{"d_mlp": 2048, "norm_eps": 1e-05, "optimizer": "soap_variant", "lr": 0.0162}
Each number is 500 + 25 x the weight over its row's rms, rounded and kept within 0 to 999. Layers, rows and columns count from 0. Numbers have three digits each. The size before them is the row's rms in percent of the matrix's.

# down: layer 5 MLP down (transposed), 2048x512, rms 0.041, rows 816-868, columns 256-383
# up: layer 5 MLP up, 2048x512, rms 0.041, rows 817-868, columns 256-383
down816 097:502487499501509488514482529464501479534485464493447513465523452475474512459503522505488486528464488508509522490477514473480556496565455489446521497473470470519503490502505490491524497487536540494543565533519490537475534525512525466487474500478465549477495496528494515457506454467490531500492454507549494527483486488482526521509504512459481502561495501484525494533468509491489507472492
up817 097:446494491506486522525469484503512498480526429492495536518494503531498476532542452487524518503491465513504504463495497533521505552475541479504459507510483474534521536543442485510502495528485497518533499473532473481492502533469481495474489501514530529526501504520532516526523490486537492532509506520510541523504498512522514533516510512508494484510485533477485505470534477502530506493529
down817 090:530563479507499465509520478510520483478505563473505475552512508486522502460479505512503509514513501462483458545509542501514458460476519544522529526482493537495521483475541550521534507493477473492481508537480498536487470500485518489518511516527487482521505502503534545496463515549508484484502496518484487559460509478482489466484489485499524512509519470531502494527471525451499456486487
up818 098:518467539500461480505491535504463509502526499522468520521476457490472473497521466496484516516525482473521518514500502486510488491518503490516499531486501468480511539480506490498455488491483474496477435515571506517475492533539466456494487521514510456520455475476486510472501500538515475528482461503499501512482521496531523498579552464482494487538519483440498489487454485497528522465550
down818 102:506544530481479475464537483516489504495475490481480517532530483488465539511537457514506552491548484499517518526545492499482512508490451489518515451513492494478466530494478494480528504515487513487509512472485498489517515478463527530507496541462457497497501544521504488510481534459507489489517512506508474527449496469465520483478500486529467512483464461482488524512486527518511505504516
up819 100:533457465527535465520506485494495532475481468482466548525493481481527500499524466528518524511544501533478476521519507485493486487523501533495495552449491516505495519528476486522472478486533474499527457539499488565541505534500524504502503452463532493512493521537499512564486512553521521506495494514502457488544491450457495522529494496511452525468492478528483518491476474480503538457468
down819 100:485511509479499486515518458532480508512446489511502475544494501525473517476454505477500507522501502479503499523528484543508527511512502472523538489493535499514498461500484504424522510503516512521496499456462490468563538493474506477522500511462496454503463492546467468471492506505490501474509517546495500506525520495492512484475502482494473527491536541531451438455486482501557488501510
up820 104:509480459532532525500513537498538506488503532494504463486517508536552489470516495499480481463466557487515481481504486468469510498512528478482487492496563529494483491505560465492527510502515520528457505530514490502483516490519532473510490503442506527510533496521517525474483508485505514501484499458477519492522511477513527460529484510482527442472488466482478483536480505539508504499547
down820 095:482453515472490483476528518477535492533524539550475506460532476511433486496520506518528482520507477494501516514541505473538488464478542485496475458544543532500475514497502547496504467475470459493496482495472536536521489528471463529551528497528482561521458555512471515510511505521528457509510500494470468510512544494473517560469524517524528502555496500493465474534506475500488526513527
up821 103:446477498469468458513483524509481494476466503529535465457496501558475508526501468545524476523482542501513495544497491509425456490501509538439497452529496509505513527484536517522491479493484507503509482492529494442507495521548473486485540486522489544489512491499536502479512532514518487486458496508477490497473493569516460513474528524489509477505478483461491464512488529505493563513492
down821 102:535516508516531532467499494530528517530512479470495511554533494466525486489489505481489522476510462513500503492500507492551524491507503454541517529490530477510495502503481472483532527523514489506485496482476515533500474483483544510521446490490533481527517516514471492526471484470441500539501509501500495495512520432509511482528496490497494524510499514554519517480522474502504466463483
up822 100:515497538497480482472491448433509486523498481479504461486535500496530499546492489512492542523464484517494549507485503496510516516504525512468498488544487512472517534501505519523469508515509499492482480483550517501499466508502500526496487501479534486572519508529471487483508481487510484440522511540481466513526523484454492502457514493497499525484518511497468510484442495451499493506463
down822 103:502518476470504493522496527476495466506490516494492504470509526486524489472478466461518503488481512549509508479500491488465482538451506482525497541532521466510516485467523489527512511535489526540499523557487493484509533460459440454488518493495483498446513432472525519507523470504482505476482523463456482521526548541469505545519496498547483540493461501483527511490475540506493510450558
up823 103:510505458494511494517511536522506516553485507493486530501471483503482492452510481495479491520521527504544478477485482462490489495473497473544522518511488527505513548534490513525475474506514524500491510476485495487549538532469480525520518476503474476501504505505545469492537504476503500511459522487455566508481527535520505474497512508509512559524534479472503547509519483506466440512510
down823 103:451507496506496508494484471490487482516543486487482519506499488492487498503506485506531481469531468503499481473524502512499489500504508537514506515498524524502500482484470518562510454478515534511520544549498535548514511527490478453483491557425512505497483522458494512500506535542488508517531482480552489526479454501503468522491506501545480481472486489516500514484504523472524533506482
up824 095:468508506485507499501491517547511476469514496487477486465527504546515460530466485462449501470516537486504504482516518502486478522470481528501487505525494517491488525464523506468449524526424478513516485526511552510493493495528463488458455502493487520541514466499492537495524532466537518508481508437517506505476476461522495492504501511514504458528500537494457476481506500505487497497461
down824 089:540512477526514469511514498459476497495489516499491484489492462481500507472537498472507509543476528517491533486491480448519502500492510524502525486475482514489538490525508528501563512493488525530496520489490465486449501517496542524524502547508558536460492509490495502508513486531478495499520534522511517496482527524461517499500498487488516521491544470478551509529440503493501508525480
up825 102:481501470495532484494461522503535475506548490490488515497500502489498515522502523477477495502493474479505443465551468487481503519476447468522500488503502504448476504515493494497488455450513509506519446487491503530468500415453530510481470497512533460511547493502521488468464557522528479513521492505513478472480505485430516505490486476500481470480526532546468523513491485479505522509512
down825 102:489475463494493517525462504468505475514514488500497505504475492500515471481434521498513507526564476491494509552517480495493515490487513480486511515519546467522500521509508516551506520478482514526541464470514479505542497515493450478476509527499498496519529452523548499522484523521519454443477498473456503476466521510559523483506462451504488476452483490520518498510491487496494502507472
up826 101:529504519493481552469495517499506477495525456496492474511524484500488518463491477499474507524480520532530494501474496506485527481524516449492516511483507531509527502500462522473507469497453489491478524497484499522483534533457493462504475492503533511471532543467514518541549513536519490493474478445474546484519474482469540493464426518523512485498500508544491502501521485516520478522474
down826 096:460504481526498549510563517505494539506486514494516510524518493482516486505544570491496524548492467500495510525509514554499530460504507481517476477471511536528478486458455511481501532560522449526508493573514495479477498512494473510528549479480487464507503494506518485531512520483502522522490490461506503460481467506500484484533516527479457536519470534528506486490526540457468484496498
up827 094:476505487502497495489492524520484541481512581467492516562492504493498481530534499516516480526507504492474464546521487516494452511494494547490492468539497511473495496513523489498539484497513506520478492491523497457532480474493501507492446577565499498491493491508467521514521491492508541463494517516506569500539516466487466469480530508548488522510502482457515487501491486525537533519496
down827 093:487561500486541471497474516495474477562496469497472478445497478480493516488502462508460493488531475471493520491527497491509501489499494486459490495535523486474513510511479513535494508445493508460500511531559505544481523536476501481517505515466489494490512549493546509490519511465468448489473538500453509490484508489498496495506531460490549471517515499526516518471501504493456484501525
up828 101:520557487489525515491515518505502496521524503472549500496572473465476521499512509480495503489531489530489481505452500494477452502468484508485474514543528506482498526463502523518501462539464445473481445531518470510546477531501494506488519521450500482451436461504500495492538506513524498486562528519445492541488508534472504505498519502542479510484509515505440477464485503479497502491500
down828 110:481524499505527475500499503487515555515477525480533508513528485501535463476499512493480463460524481476517506474531525473483513528508459525509539531523500473484507520517481490540480482494471536490484497505513503504515528544509504490470500527514471548510537499478554544483505491537499487502528509488508474471540507482551476495491487515496476510510530491497491485481491473517482473506528
up829 099:519473509471481553569485489534493458483498486509518520459525463513513486513495529546491516458537487464509499459545506520462515505481496490477502512488469519474503478518511498492500462531501480497509504514486482517459498455469534511457483537511502527538504485473444539499513502483494515500504468501490482513505479501502506477520479458495512484499455485467486506504519523518492502513502
down829 103:490531509476499451477536501528505447502503511514492471492487506505498491467529493503491492473488500500487544518455523499504488489479454503493468437468497466497541527526487495471459468501468520486504493484521512497539508467519533494533481491446496505516547469496468512491528494496470441545485475474494514461517548520521504502513458494518518474478517513506547480532503503536477515484526
up830 090:513494505498542482516476490508504522490471471503514496530518512523501509481468536490504530512493484463509490550483504546468477508544496501488501518517479470508547496482518487478520505463490489491500507498499547466562496486492498482523484481517465512502530445500479502481487530518523437505511525474529442480475523486510480471498524466527520519530468500486499486543499500527510525522485
down830 092:511482526497466466519508507494556490489476505468538472520512462526492493512458530472479481449499443525498509499546519501445529512498497500513495489489510490447471538503526521487495533538567473480487501499524536453541461498533495480509547530513469477497473491509496458481488484502548505529502530517481455507507535503456484551536530526532497512479479558567540458527470524487502505508508
up831 096:497491513461535478465503467508482478482518474497482502501486504531476535503497501498483515529538525496504451533492517476487557519514493444513471470458514512464497508498479513533505497537485548541477511496517555507498534529492482453474514462480528455536543513501500500499482500527524492504508528502497505458543531508458480466465496502470443514487460475472517495509507475460505465496472
down831 107:516482497439479465550506498481552454508472536516465451505487506530522433480451515516552515474525453455512496505499493531522520522466489491504506488505447463484535520473483519492498472481466496519510486494510507499508508475514499497459473501531467514513474436505521511483457502464509499532511502492478540469454498509487519479480485466494465557451460518540494517467509484490490519488565
up832 095:471464497504498529493505491514513496528499540485471493476525511494511490480516515513483520493552492470486480486498488505498481491490487523494471568510457489474566570501522550523547493490503534520509502472467497521501530502519527546495531481439518519490476476512474520522479475482526477486515450505470507463485479478476519471491481503535503482521503485511477510477462527507462497525476
down832 102:490493476520487543480522531494506490540496484506484485551507469529492513558491511519514467498506534503532531526518510536501536506490548463448512513541543499458493522503488489517495507503466484496526486482530506483465511508534539455520534494471517468514463483475462525512524501513492544528507512523515541476506493492521489531482537468521544523532519470566485500561468513570504551494529
up833 102:518488485497486481465512513490518499498503490461482471507498488523546533453508479518497518537451531495485509551522515496456511490519489519499468525550516476542504500549568503510519495476497510508520506479530561497521470519457516496518493478491496541511514534506510515500463505475509503518503500526533463497518512490499546458515502498482491512502479466438501472482501517484512478539498
down833 094:484477547513514523533486513519504499509508488508537513501514462469507477483463517468496476471545498454520503452531500473507469469469499524494518465500472481518492477531424491462474485499534482485476525522451504529486532498512525502481499511547481507493503495500491497526509489508488506482517482501441467538500481496502521486520475507526541540519507531562484439530506494535516508532515
up834 096:509546525510499551523507490553518524518525474499522473534505524508435500419472457495542518537499547503481518466482511515476503496540513504481474468481509497449512496488493494521497540512461518494514470466511488482528527502512510464500521467538503541466496508491513508521529479531455500482443538475451524510497498495538496498492497515537486550547455546521538484520495500472509512479481
down834 092:502450532485459510482460517505510516496436495521486503497495492496502542482527536477496501527502495514496507525464460458505480469482498531470467506530463475537466496513522548487488474517489479490516476530517518507501534524519522508480516498502513511536496491520543519518488518476489509503523493534499518481485531500483482509524524488498511482537496448502472526447490473495525469544507
up835 103:485484485535508514524514484491476495498512506485525504512501499503480458480490504494530505495517533538570508500449493466478535482532501454552497507517491528517522541480484530543523477524521505507542512474536518470506507480511493488509509558466453538497515494478454452501536572493529500532528488541502519529520469522474526546527478525513471490505542490505509548473450533508481495538521
down835 104:515488488521483519522458496524511510561448537498487448514516506538469525494462546492520478496491510457490498446517554525503464488497502474496486497504474450515524489493517506502484479489470496509509495530511512505488504524522477498492526528490499500505450494514452501441510500518535526488509522492546447475534467506445477500527477477490486531476519459518517486491554483534486527471457
up836 097:543530509511509458523507512494466510481496478510515494497500471501487545499485475487482515481512471469466527464517505494533492498494546489466492529477455510453509513528529498518496509526469507524500497555511515493490484505510497496475502474491508501509438511493514468459450460468489495491456512463518501508523525504520502487505541506488515517549483511535456527488479531525540490499497
down836 096:478520493489466506528477481508504473496522502493510510523485512500524482478490520508514475512497564530500508553475555476465493507514501510533522454498457516524485475493520568491480509469500469450516493468500479519492523492516503511503505521552528531526504535538459506494536494527500501536519540529516537506500471507502539510518455492492538510496513482517474497519473450509502482466474
up837 107:514495513523515464488506502465464519495492481491509492475495505521544512462494481503497486549523512489493459526534500492540516505541500480495461501460513478506496491480500478509468544512465545492515519487536494524532488568541494517516473490511508501522482519512448534504434513459527543510485521512482525507492541518527505519475507556510528460489485493432468474487488492521497492477503
down837 116:504498529498484512512505530483487525498467525514510539483508513539551546475500508498511503483480482464520485508511526494493494505491511424492503475472494496499507461484520494492460508495491498509467487495507544552533514516497495475497525466495485516475515490508511509483473482512489578501468523552501523536486493540493505504471523524544524544445486536481508492511473505501487479453480
up838 101:455505494527464520503486524492526501516506513501509527461526486483519501477461482455515486553499492522486515493466481489531504451465515455525483502476479500494477513464487478537525478491452481538498491475511489541501519482470525549497541459470533503523487529467514490513484530477531463533504511481469477503499537489499478545516477506482460455537497446527529502479499469521498494498510
down838 097:507525450487510484501508476537518524469497510503537515513495476503482453485497493505461504429511483461566516485527482511495494525513463542536512501490453485488492532570505517532512524459534486484483525505491505449467465534526513489550483488491522510515472486508489515482508481491454541488555528516529497515525540462489549486504515481574462532533519504501476516520456521508516494536473
up839 102:479531484522472509496521509480490504504543512495506537511541541495525495494464483498503476507466476475501471531489442500470496495530489524507502495503557516459481498492525462467480501513475519438471510519530501522489544452438487535497504492508504450485449537502518501537523487473564468455474484490462483490512487583524543490492542481495497526495511547521498544498480482502523536489517
down839 098:513497509479505490505510474505506501472477481541443496522534481506563502512536505504512480465477470518445489543490446523484501483481511425505498544518504513498513489513513491506475497506467487499473457498434470470498511516479488470550447503511520523467450444489528470514518495519470513516470497496498468481501512485531498515490498513539530538500526539510515481490484513490471512485518
up840 097:513528499507485473439472498496503526512527470516499511528509535527501486473477490543498499482537556487505485522460518513489498508466512474478527481509510473472522514492471474501506450484511484478465529467513488485509505545494506504505486464476523512503493475499486509466522494501519482516466488480491470486470509497468488497487496459542483531510493495457505497493460500517492501502476
down840 103:498529494502514474539545504460520481485494534482477528439477501495488506539500502481481522551473506492509533472510514507517462519514504517501397510526505502440519542471460511531524513462489522512501513442472466532470514468507451546508528494479533463527455485518535548471489520496513501484452493505528496495467486528523499470486524482520465480488469484530513479495497511494531520439578
up841 100:482496535553461502472497493489531467476509479490540516484445462496490489467516515460482498541493516521525482549519502519479522497499505468518499533503479474482495502495493483510524432499455536487477503482520519470499520480498518478527504528533493510517488458485477515545501533489500510508461501503496519511508498497497522515477511498466486474465462509518480532504533493517487497546479
down841 097:492485500488496471501452509521505464515512524531474499448557497516487474510518528453531517460490496519490497510507500509506480500511456473480490485456478470487499501471531487485485493520530448522501518522541490519462498502475463501548476514531497506519510532526524474492464497508538535491499525510502462554505507446516530540517526515542545491493515494501524478518467482513494506459474
up842 102:487469489492506507464530507481485539468483492475519436498522506533497490481520492488491485492497463477514530511506516442533508500481531458475536499486527504524515516500527495481483547512417467536515441445476493542501531492491503536474498490519497499438474524501507563508490469505529496515494541498499506447504528545501507476474501508494510491500487508441485520487490509554506515495494
down842 106:479496564492497546552519477475500474507508465533500511475479493508526465505467495487524476483512526497492522487506486532529563525543499456497505444514524476484533512513494504493501487525536529485495497492509570491481468490527486467505513486513486503474505502467479480470521524509522531534488527542517532510472531486529487491512526470475537471481483480460467542495516494486551566463489
up843 112:516540468466483499503514534466489496519493472511495499479491487506490489509446470504472497510485493513511480522546508484515454454490472513456479514513496482485495522498508452503482510489497486532442498529487479482488544500510481519513520483529475481504524502542485518551552497493498511486527501530496534523521515506506518532477512469503510518523532463491459512495492495478468492517481
down843 100:504464483506501485509548474525531508524493514511497482539497477480477502500513516487539486512529494465485519495476542531490514493487545507536537475471489557494492500524525555508521494557497504481508489498503513503507474490545516474488480512505474529473463517483499517473514522504518496518474504513546507483496470510501524495495533561499509512451520483519503488501543484499527528510487
up844 103:500480526491490528464494562473482484506509442498532560495536525532496493508525483532528487484509495497520483497524498453501465485522493500496506461496505525440495496499479470470521525529506491522493502536554540538499478492495481509495473478472506519516530510500481452514513485542542480530488534521556480471484501495508553553535503497484494490490522470539505531508508499522486506490504
down844 101:460534517483496460537456486475505511501526517504466530486502484524503534472490494456500495457506523485502523524442491486463484472481496483499523542468543485480511585506517519526508477508519499501494476443488489557453497489465518517527511507557488489522531514516535492502477494469488495485480523498488542486509487504461476526453518510540548490509475536497524497494499472501491511513453
up845 105:518525503519490483519499498499553518498508528501504504495450485474510537437538503489502529438530522519478506479537497465471532531504489508467480490493516525504527520492496544539495480517523532530511523515515504502499532565484504499491493495543487538507436505529485536529503452559430517477504525499514505493526507474501466483519515506503531526505518507515494478530515475494494469492490
down845 104:527520498494489514504488514496506489499507516504523437478549502559492513502488472542487534528477491481484473466490509523513447486500525470476494469519549553470512498514532491461456502546514501494579525542515456542506487524531489490501521478473489504480533474502488457497481538551506541484481506482464491481457523481515523515480460499519510535478519477531472508452505484454505494524520
up846 097:495499506488501512465528508470506496514532518516511526481489482491500492460541542425491464498480547487527488475500493436503505485500500517513493535508470501487500555492519502526540475499497503475518498502485498477509469471501506561452527485502539460500466515531480523444489454519489518464536505502535444513509481475502488505499496521428492488493484469481488505548500479454486521480517
down846 101:484469473487474493470504480519516487506443512465493531505541509512486483541461489525517516465516461484455499446485450506517484435509485525492496483491499490484467483496467469496479464495520505505512487504483501525506500498484527470534494536521493506484494511514497498503467511484523486495519464529482500494487509526540459528503494514557488499484487532505492454503517524515507537564474
up847 101:556481527513491531526479547479484494438502477506497564496465520510532482469515452510493531527508541507492504478499486500498538524475486495511493514501486529525501471426512491529502507497498494502507523471496503508516495500455502526499517494472504462498423462527533471518501510509495529508480493504495511492505481475483508466518468474494518504479523505493513518488489519491488449497491
down847 097:457473488506498488479496500491520498519512506458500478506495476499463521539542499463481485438519447491454449519469487500479489497521508531452567478476503458502490536501513540509514508506489504475482472455497445513529490509500491498484482482534502487499538473445476542503515510505489493492507467480497470559467497471498509526473508482521487491500528503557492526508512515491497536489504
up848 105:519518476511454521502482484529527501499484523491502526525496483499490530544491516488489478514541481519520513572548503512492474504523493503552503488488478549522463506504533558496525546513442486470535530499484495532488486514483479505495509535506518482509510490479507496491503494472539506489523481516493477517486491484517517539520473522554479553534499469508511499493481492460519496482501
down848 099:509498548505471520511498461502519480518536515459515512468498515485500502503515504478485509490479513475468544453482537509463435480500435497510504520562486500531496559485516476496467499540509494547458533489537504435504509487520513506524508495498488550508541537477520503479473510507505509502538544502480494491517550493522535522502498526427482519489506526522435490481516499498519471494515
up849 101:511528529541510501511512486497480511496512530465539516499497467518519486514471496478479494543489448485465506500485506500532511499509514500523512472506518598485476542478514516469475477464526520538541512505475492540554507469512496527537498547487523506465498530504499468481480532498497490507526528500521488496514514487510484491533463473462521514527544474478492502521528538459469493517489
down849 095:506529517506504494531546499497500491521494489492509451485506516495469526444476511529505569492483464527465537468470515498492484506513488479489475459474560549529523511459518516479510463525493502533506494492520486485487488537557529508504462473539482489516481491482499503542519491507517481525467442494480473494461496533527489478497501539460540522486532527485475509447502488456534468507519
up850 098:544538531524501496492419476502491484476468505518549512559451521446501428479489468505493460523479527506485453504455471476522473507490483540507522494524491519497547477539498518512524517526475510484515546540516545483512445490515524553495456500497502411515497480510503516519465464489496448520510472537496511532443496491478481496500479521499492482469460511473526547476509490474509506508500
down850 104:506500515457502538519499479522501510538489499474527548525508501466505485536475507492498471503531510481482499476499514459559522500536537469501502487507494504510505475503497538506491468486513515465525487460495508458511511510487535502446466535562434466477496505465506533506517491479484507467487448554460526473487473493498516504532505520455507484473492497500469518534486505517504489491523
up851 097:531513493516492516488473519495478542480496527505502529501492464589477485490487476521522533498483484484466485505504527482466500474505508536530520523526515454478522474458518535497518499487485479519507500527494500517508473488501469511503486507469544491464468479525487520499503496518457491467504547496507440492495495553483502493513500445503540501475515504468470515522453487464514518482493
down851 100:500508502527500502462503460491475468488448507481484484472491462532487500509480488518518476508494485516504517501505480536520510494416502480477540455487500496479480425531520498511507500512503528504481483481511510486522487546486537497494509510489498498518488516503503481554517543527522504490500491491433459509498500539472484530470444491502517510489529521541510468511501503487487509509508
up852 092:504493471495512509468527500533507526510468453490498509478506492494520483465489480532453483480508465473503489496538503499493501503504507491518456493489505481524457470512505511468501503488507577500462490479499547503522472514520517506529464498530559476476475487472522529535465471485450458523497505520496468489529492499495548457512470507536499500495484477530509478533522496502453438522511
down852 091:498541522495491531476472520504472476492521494503497489493506486532475534455495474510526459522509521544519514489475503498505423498483507520521517455515462489484531533492528504507493478497459496494543494504514497556500532480471495481481521538475468509509553509541510497457478522520483505466492529472488511502504503517469455526478490574453526470492440511512470519483498514494519497503518
up853 097:476484492517509515498529493487540522510501549537472526486480502488568484469526497473511509495530465530543498533497461519482509493470525522459499476512504468471473491485565512482532495472513527521469549519526476493511451479444482512493514507497512498506556532446513465491514486468490524520501460490489520549551530517508494522524525495513518504529458511465472478554465515484500502468502
down853 096:504498509486512479524502499497477487467456492462480542510493529479467468462480487487463534531473499463421541502519501485485492467483483516537479498475491496514481439504517493484481537460495506521493450522529512500505498504492484474519444507505477497545536486477501520496486464497523507505513533500568495492509536447512515505469496463485449513535533500472520481490482489476470512491533
up854 107:495494499535493459443509455510458510486462515519477522503477495502503505480536513537470479442520511484493487491452519486517469510522487513483491556500457525494512469487481513488500479511482499496540476495536455534531475545497446524489535535532515506495521469485498452497557493479556492497518518485522482522497499534505521510513515486533507485462502515512484498508501454535512511530494
down854 114:464516525498502508515500532538490541572524484470495504543492497557532501500520509488525489538514511501502493498498486502487532424511504513484520459437505454480468514478521493466546532500511474526523496456495510472490487450518528502507503472485512544486464498533477478470492493468497495526533502513482523494468514495492474508508465515507522463476497528520513511525477487482510476517520
up855 097:498533484523528507472521533507487484512543552520483491494494540519464532500502532498457500510497471504474459478502475508530475491536467522550463501552455525495479437492517563467489528553492519532493476517537498503498499485500528524454468533550526523497533492511493495471520476474469466470468477534515499513501480500532506464551487508516501501509498528485498476515499495471488542500509
down855 100:518493520481474517541530498524467525510448522483497547540507483453521488486490484508517518497501478462519475499506537471494519510509527501507515469449521505512447500519474475463496471506540489470482530550473510563493478491468479463506544444465518514494481489495515502513544480496518507531502464493516496490505497524480517542417522502486488511514518449522518520520497490531486453530491
up856 090:445504508502454499472523504521506478484508504467527489495478535531505507479518518523502506439506485512475515499519492481563475482485483521515497508530531481514527480497490505542498481529514489481508498436443486502512483472478510500459514507484487455519534532546524489451479482459518523486506518513500529492546547532456505512475519462523470516528467482502494432513515519501491492526512
down856 093:514512540513480527484517488447517522558515498473521468505530477485512487500460514510462545521486490487503517482516527492471520477513500490497577467416478493456543520500504501547549505540515476504445531507524452457526516513491490514492480526493532519480526499492475489507493523531487451507507523500520526474521498508496459507491481484448499524462511464495514499502495478491510507493452
up857 088:520489491489507498480520526517539516450489467495527534482527546528489508468473454490504499524482492508456492527476458556472480509467512503518503459485477522561511512520545456538531507510514485477523466482479530487497486509538453522481524529525488475502484501501492497510504472499497526483536497555493515525516534471509466494517545582541497491510484490457491456491490503522506502498503
down857 095:464502468502500521485498494504494454497486526497551497486523448503486491501532504507521541489504484489492530490525537467495494502544485483507455501491513518478523502523508493502450498511475546518524517509489478455513469550471547487500492538483522509538544513516509519480489497505520430458473526486532536508502526502455482479465527502504526491499467519510486512497501559501515494503534
up858 093:495491476531485493476492506477515473552532499531501469503531456496488497498522549508506526464531511558500472476496513478517481487541541491495496486501494500481522517536464521514517476519506515520483502485509484474461492527532488474525522465456483476502514490482535485518489502544467446514521503463447529495484505500489502454516517503489512463481481436536497473489481489471500515482535
down858 101:530462528477563509522517514469470532506485507507547506522503513495518525513478501494523492442495523505509504456502503494507525495483505512531494461533500467485468495498534490514453497523440504510465474490511479518537519529453533530544466499445496518519512459502485491520432487504542489477513523523476479522519507516494498528498493507531539479495488522526481525482439470518495524505477
up859 098:538506522503477500540472497505481462515497499497457509498492525474484505454539481507475502497487470513528471485516523476490520524514513466464502451490473504510477519468468513477464496474476465447559472514506494471499486545477533512469512520453505477514478531506501501507480509492467494506514507518499484493491537474518494501500470508560559543506485505462460502481500489502514502484552
down859 095:474426500470525490483510499533530528506497498496484491530531481473466497488449522471509500456497526475488513486514505504519488485517475490511533532535475490516497524505526484500485535487498494486473498490511516487489494527476518521507533480504499481527531508514506504488432464513509478490510501532525485523496481490485463507509533533494506458525497472532491479503474507482494472504489
up860 102:514494500486483525526552510535473534486524504499531480512490529534462535498497520468478496490509515494530531538538528468458525551505569552476525481506517521531502493495507465491542485487486498525495479464510501495535503505453483556503488525566427449487460501495527466452475499504491513525489472482503525481464536523472489521488508501524505529547496513481542481493513516505508488508500
down860 097:491497507565475480505456530518489451512460493475488474476489480501486475533530509543535497536498503509471492523448524516505495458545500467525491466493482511438503496485522478502471525515478516502527477526538465489506500508490515474501521502476512529539533489504531461535519508490490493446445490507502471505517486490466520483527495490475509501526541468485473486496456479507505543529513
up861 099:489532502544460501528495518529495466460455499533526525525467507517466501473488494461454499513511479514566506534489515541527509526486502480456431544514505470508506494521518481513486534501471533503483480508535551505501506524502529519490475501515503448503476501507517499535501545505501503563471520481494448551519525470493553526500520502481484480485545478534507492489487513498496508464491
down861 101:501561489487525567554521532474484495516503507477452513471519495507523485568536501508502519499498507471520519507521488509551479478445450523499460525529467497496506510474513470487533474504537521468510494536480480535525512544529508478480531528486514529502501519511534482532478503529483522497498530485497452473485479475487458490483489503536449524492486510536474489519486526519531505520492
up862 092:488488517513538487479537483488516515475488521458466509514465526507497496507492503507561484520486520511484477489486484504530494480531491487498478542528488516456545534496495546558515504505521485460544499488473525569465553477467506524503471465504505481557478502511523531515503494494523515538464486530503507509502551506507497545452450554482510486461443496469536510475494514517519502504503
down862 091:469463493486474495505482479468489469481508494537493533495480482537495520536507506515490485480473455527515480515467494490503497550424501540523507483488531526499469528469494493494533490468497485522506479544473443466550508508519520484492511521543497513524498481527466535471552510467514520515487466533492508536536514466503511470517500471544526481537489462480444499486503512491500522522470
up863 110:476496530500506499514517501495520472519474482476507482498549493437532526463490504505518494523520443488498483506489493470507536499520517501467487492532477554549449510491455511525516485486484524526476477480524495526520453507493468540512487489464478452479497509483513523499514495503522455469509451479487509512488515494455549526495454482526486484469497479532468513462463500515501460498467
down863 100:493485522507482472509494504482496484486471488495483474536510498477507481485508513485472495491515494484512465503519529536504515510546526469508499481504481499513521522536470499524449521511497537517483452497504483557526497484492507483509521467482492469497474517500523486493506458483484482496501488519537499497496515494513497532507492497536456504493470482489493488518490528541507511508511
up864 100:503492515494516525470519533441524525464467478454475439483466510541504528517478485516499554518487452504544469506491501452537523518500477507492445518506505533521549527492501489505513479504472524525502510461522506446498510494477534572469480489493498477526476510514512561508486529517492455524509529467491509485556496543491506522452524493480493467552477490486516496437524506549484497489507
down864 101:491527478537517558509513530528505487515481518503485493474503496484487501521528504512517526471485498473508488477504474464504511491481500497495510505461510479485471487555470494506480500500518480495526474511504491481472447463508499481473481516523447499470487481510513550503442486464500464500454508549508467531553478491546510535496490503472497478553454513469506522469487512526481502481538
up865 094:473523521512504530478498493503528520536507526476504475481535505474472505522494463482462497500492503489497502489491479499508531510538508469459491481523496515495547486555471483510482477519474517490502511484492512480505508488501497483478513517463465517533534516483520549502494478530497515517509499525466475505549537534503524507485493486531510510485456526489551506501453529525495569518464
down865 094:538484487510503497535526479531497515528513463531489509515476472488483533509474531466486537503488508464498469508512493512507467504470505502490514508508470511462499512490450529503526527479485513458545504510528569496521477517481480508478516540477516507468537466543504446505502510502514508499520482481537482493504488545490481505539513504475491520567512485490480520474495493507474482464552
up866 103:529470506519504524492477517519482518511510503480549464467492459538496493528477482495517482514475524512479499467502506504516462521507479493458462526524486523507507509484523545538492493467492448563431458512469508515471495518494471508482522514457568513500505486462512509537492482529537491519519474436525540503483524522524514463494482488537504502500530484511500474524493479509487483478543
down866 104:498510525499514524544524450477463529519479517504489486502496492506502513492511495496483526520506499518476483466480490496493502458460477469494530505517505495512515518483504505517543496532491513556507517478501476482486532455474507519504522484444490531508479526526480509521512546519528514513466526550519496503550511497507508511494515496458513496508483471523472505477511485522513538514536
up867 099:447480508533472504550494494511494524503478479494499481490497467490509486471530503474528509488481509469522534464503533510483510481518505576514498500490508507498499479501498514513468504536505509532456502536497533538505491498523530513474503486448483484458529450545478491501478485466462507498485482508537497455531490493548486461478507484524455488497506473522535514477493476499501467490480
down867 101:500534511551481529490482443531480492496441513494501502452479477520500511511506550501542530514475497506495541462515450524464460506503481521491495464547516508461512502507470509489460479525468517498483536489469486496504532498499514534465507477510479548458482520510480515512489534521499518483530518453474434512527478510500481529500464489465519510459488523490498461491502495493484518482554
up868 098:522537489493534459490508520488538493513494524524475474519519533531524527514509487504509495514492513456477486511483503522517515541462504513496439473510502471526483529531482474530465480529499521510494526519520499477489533507459466508470483519462497483523501461494467540536563508465500485507502491493504545506488514489542525513517487524510487516482496519539518475470500513538472483526462
down868 094:473505511492480555548538492525486529501477533501507481524510483489489471516535497523485507468513505542477497516481486551504495506505492521523539514475465548501491509488513516507544501473517508460498534529524506475514508482507518484504518466530464481456540489492526476489511513500458488521498481486538465519517519490488463533441515501523443495482533482492518512505520500472521479472558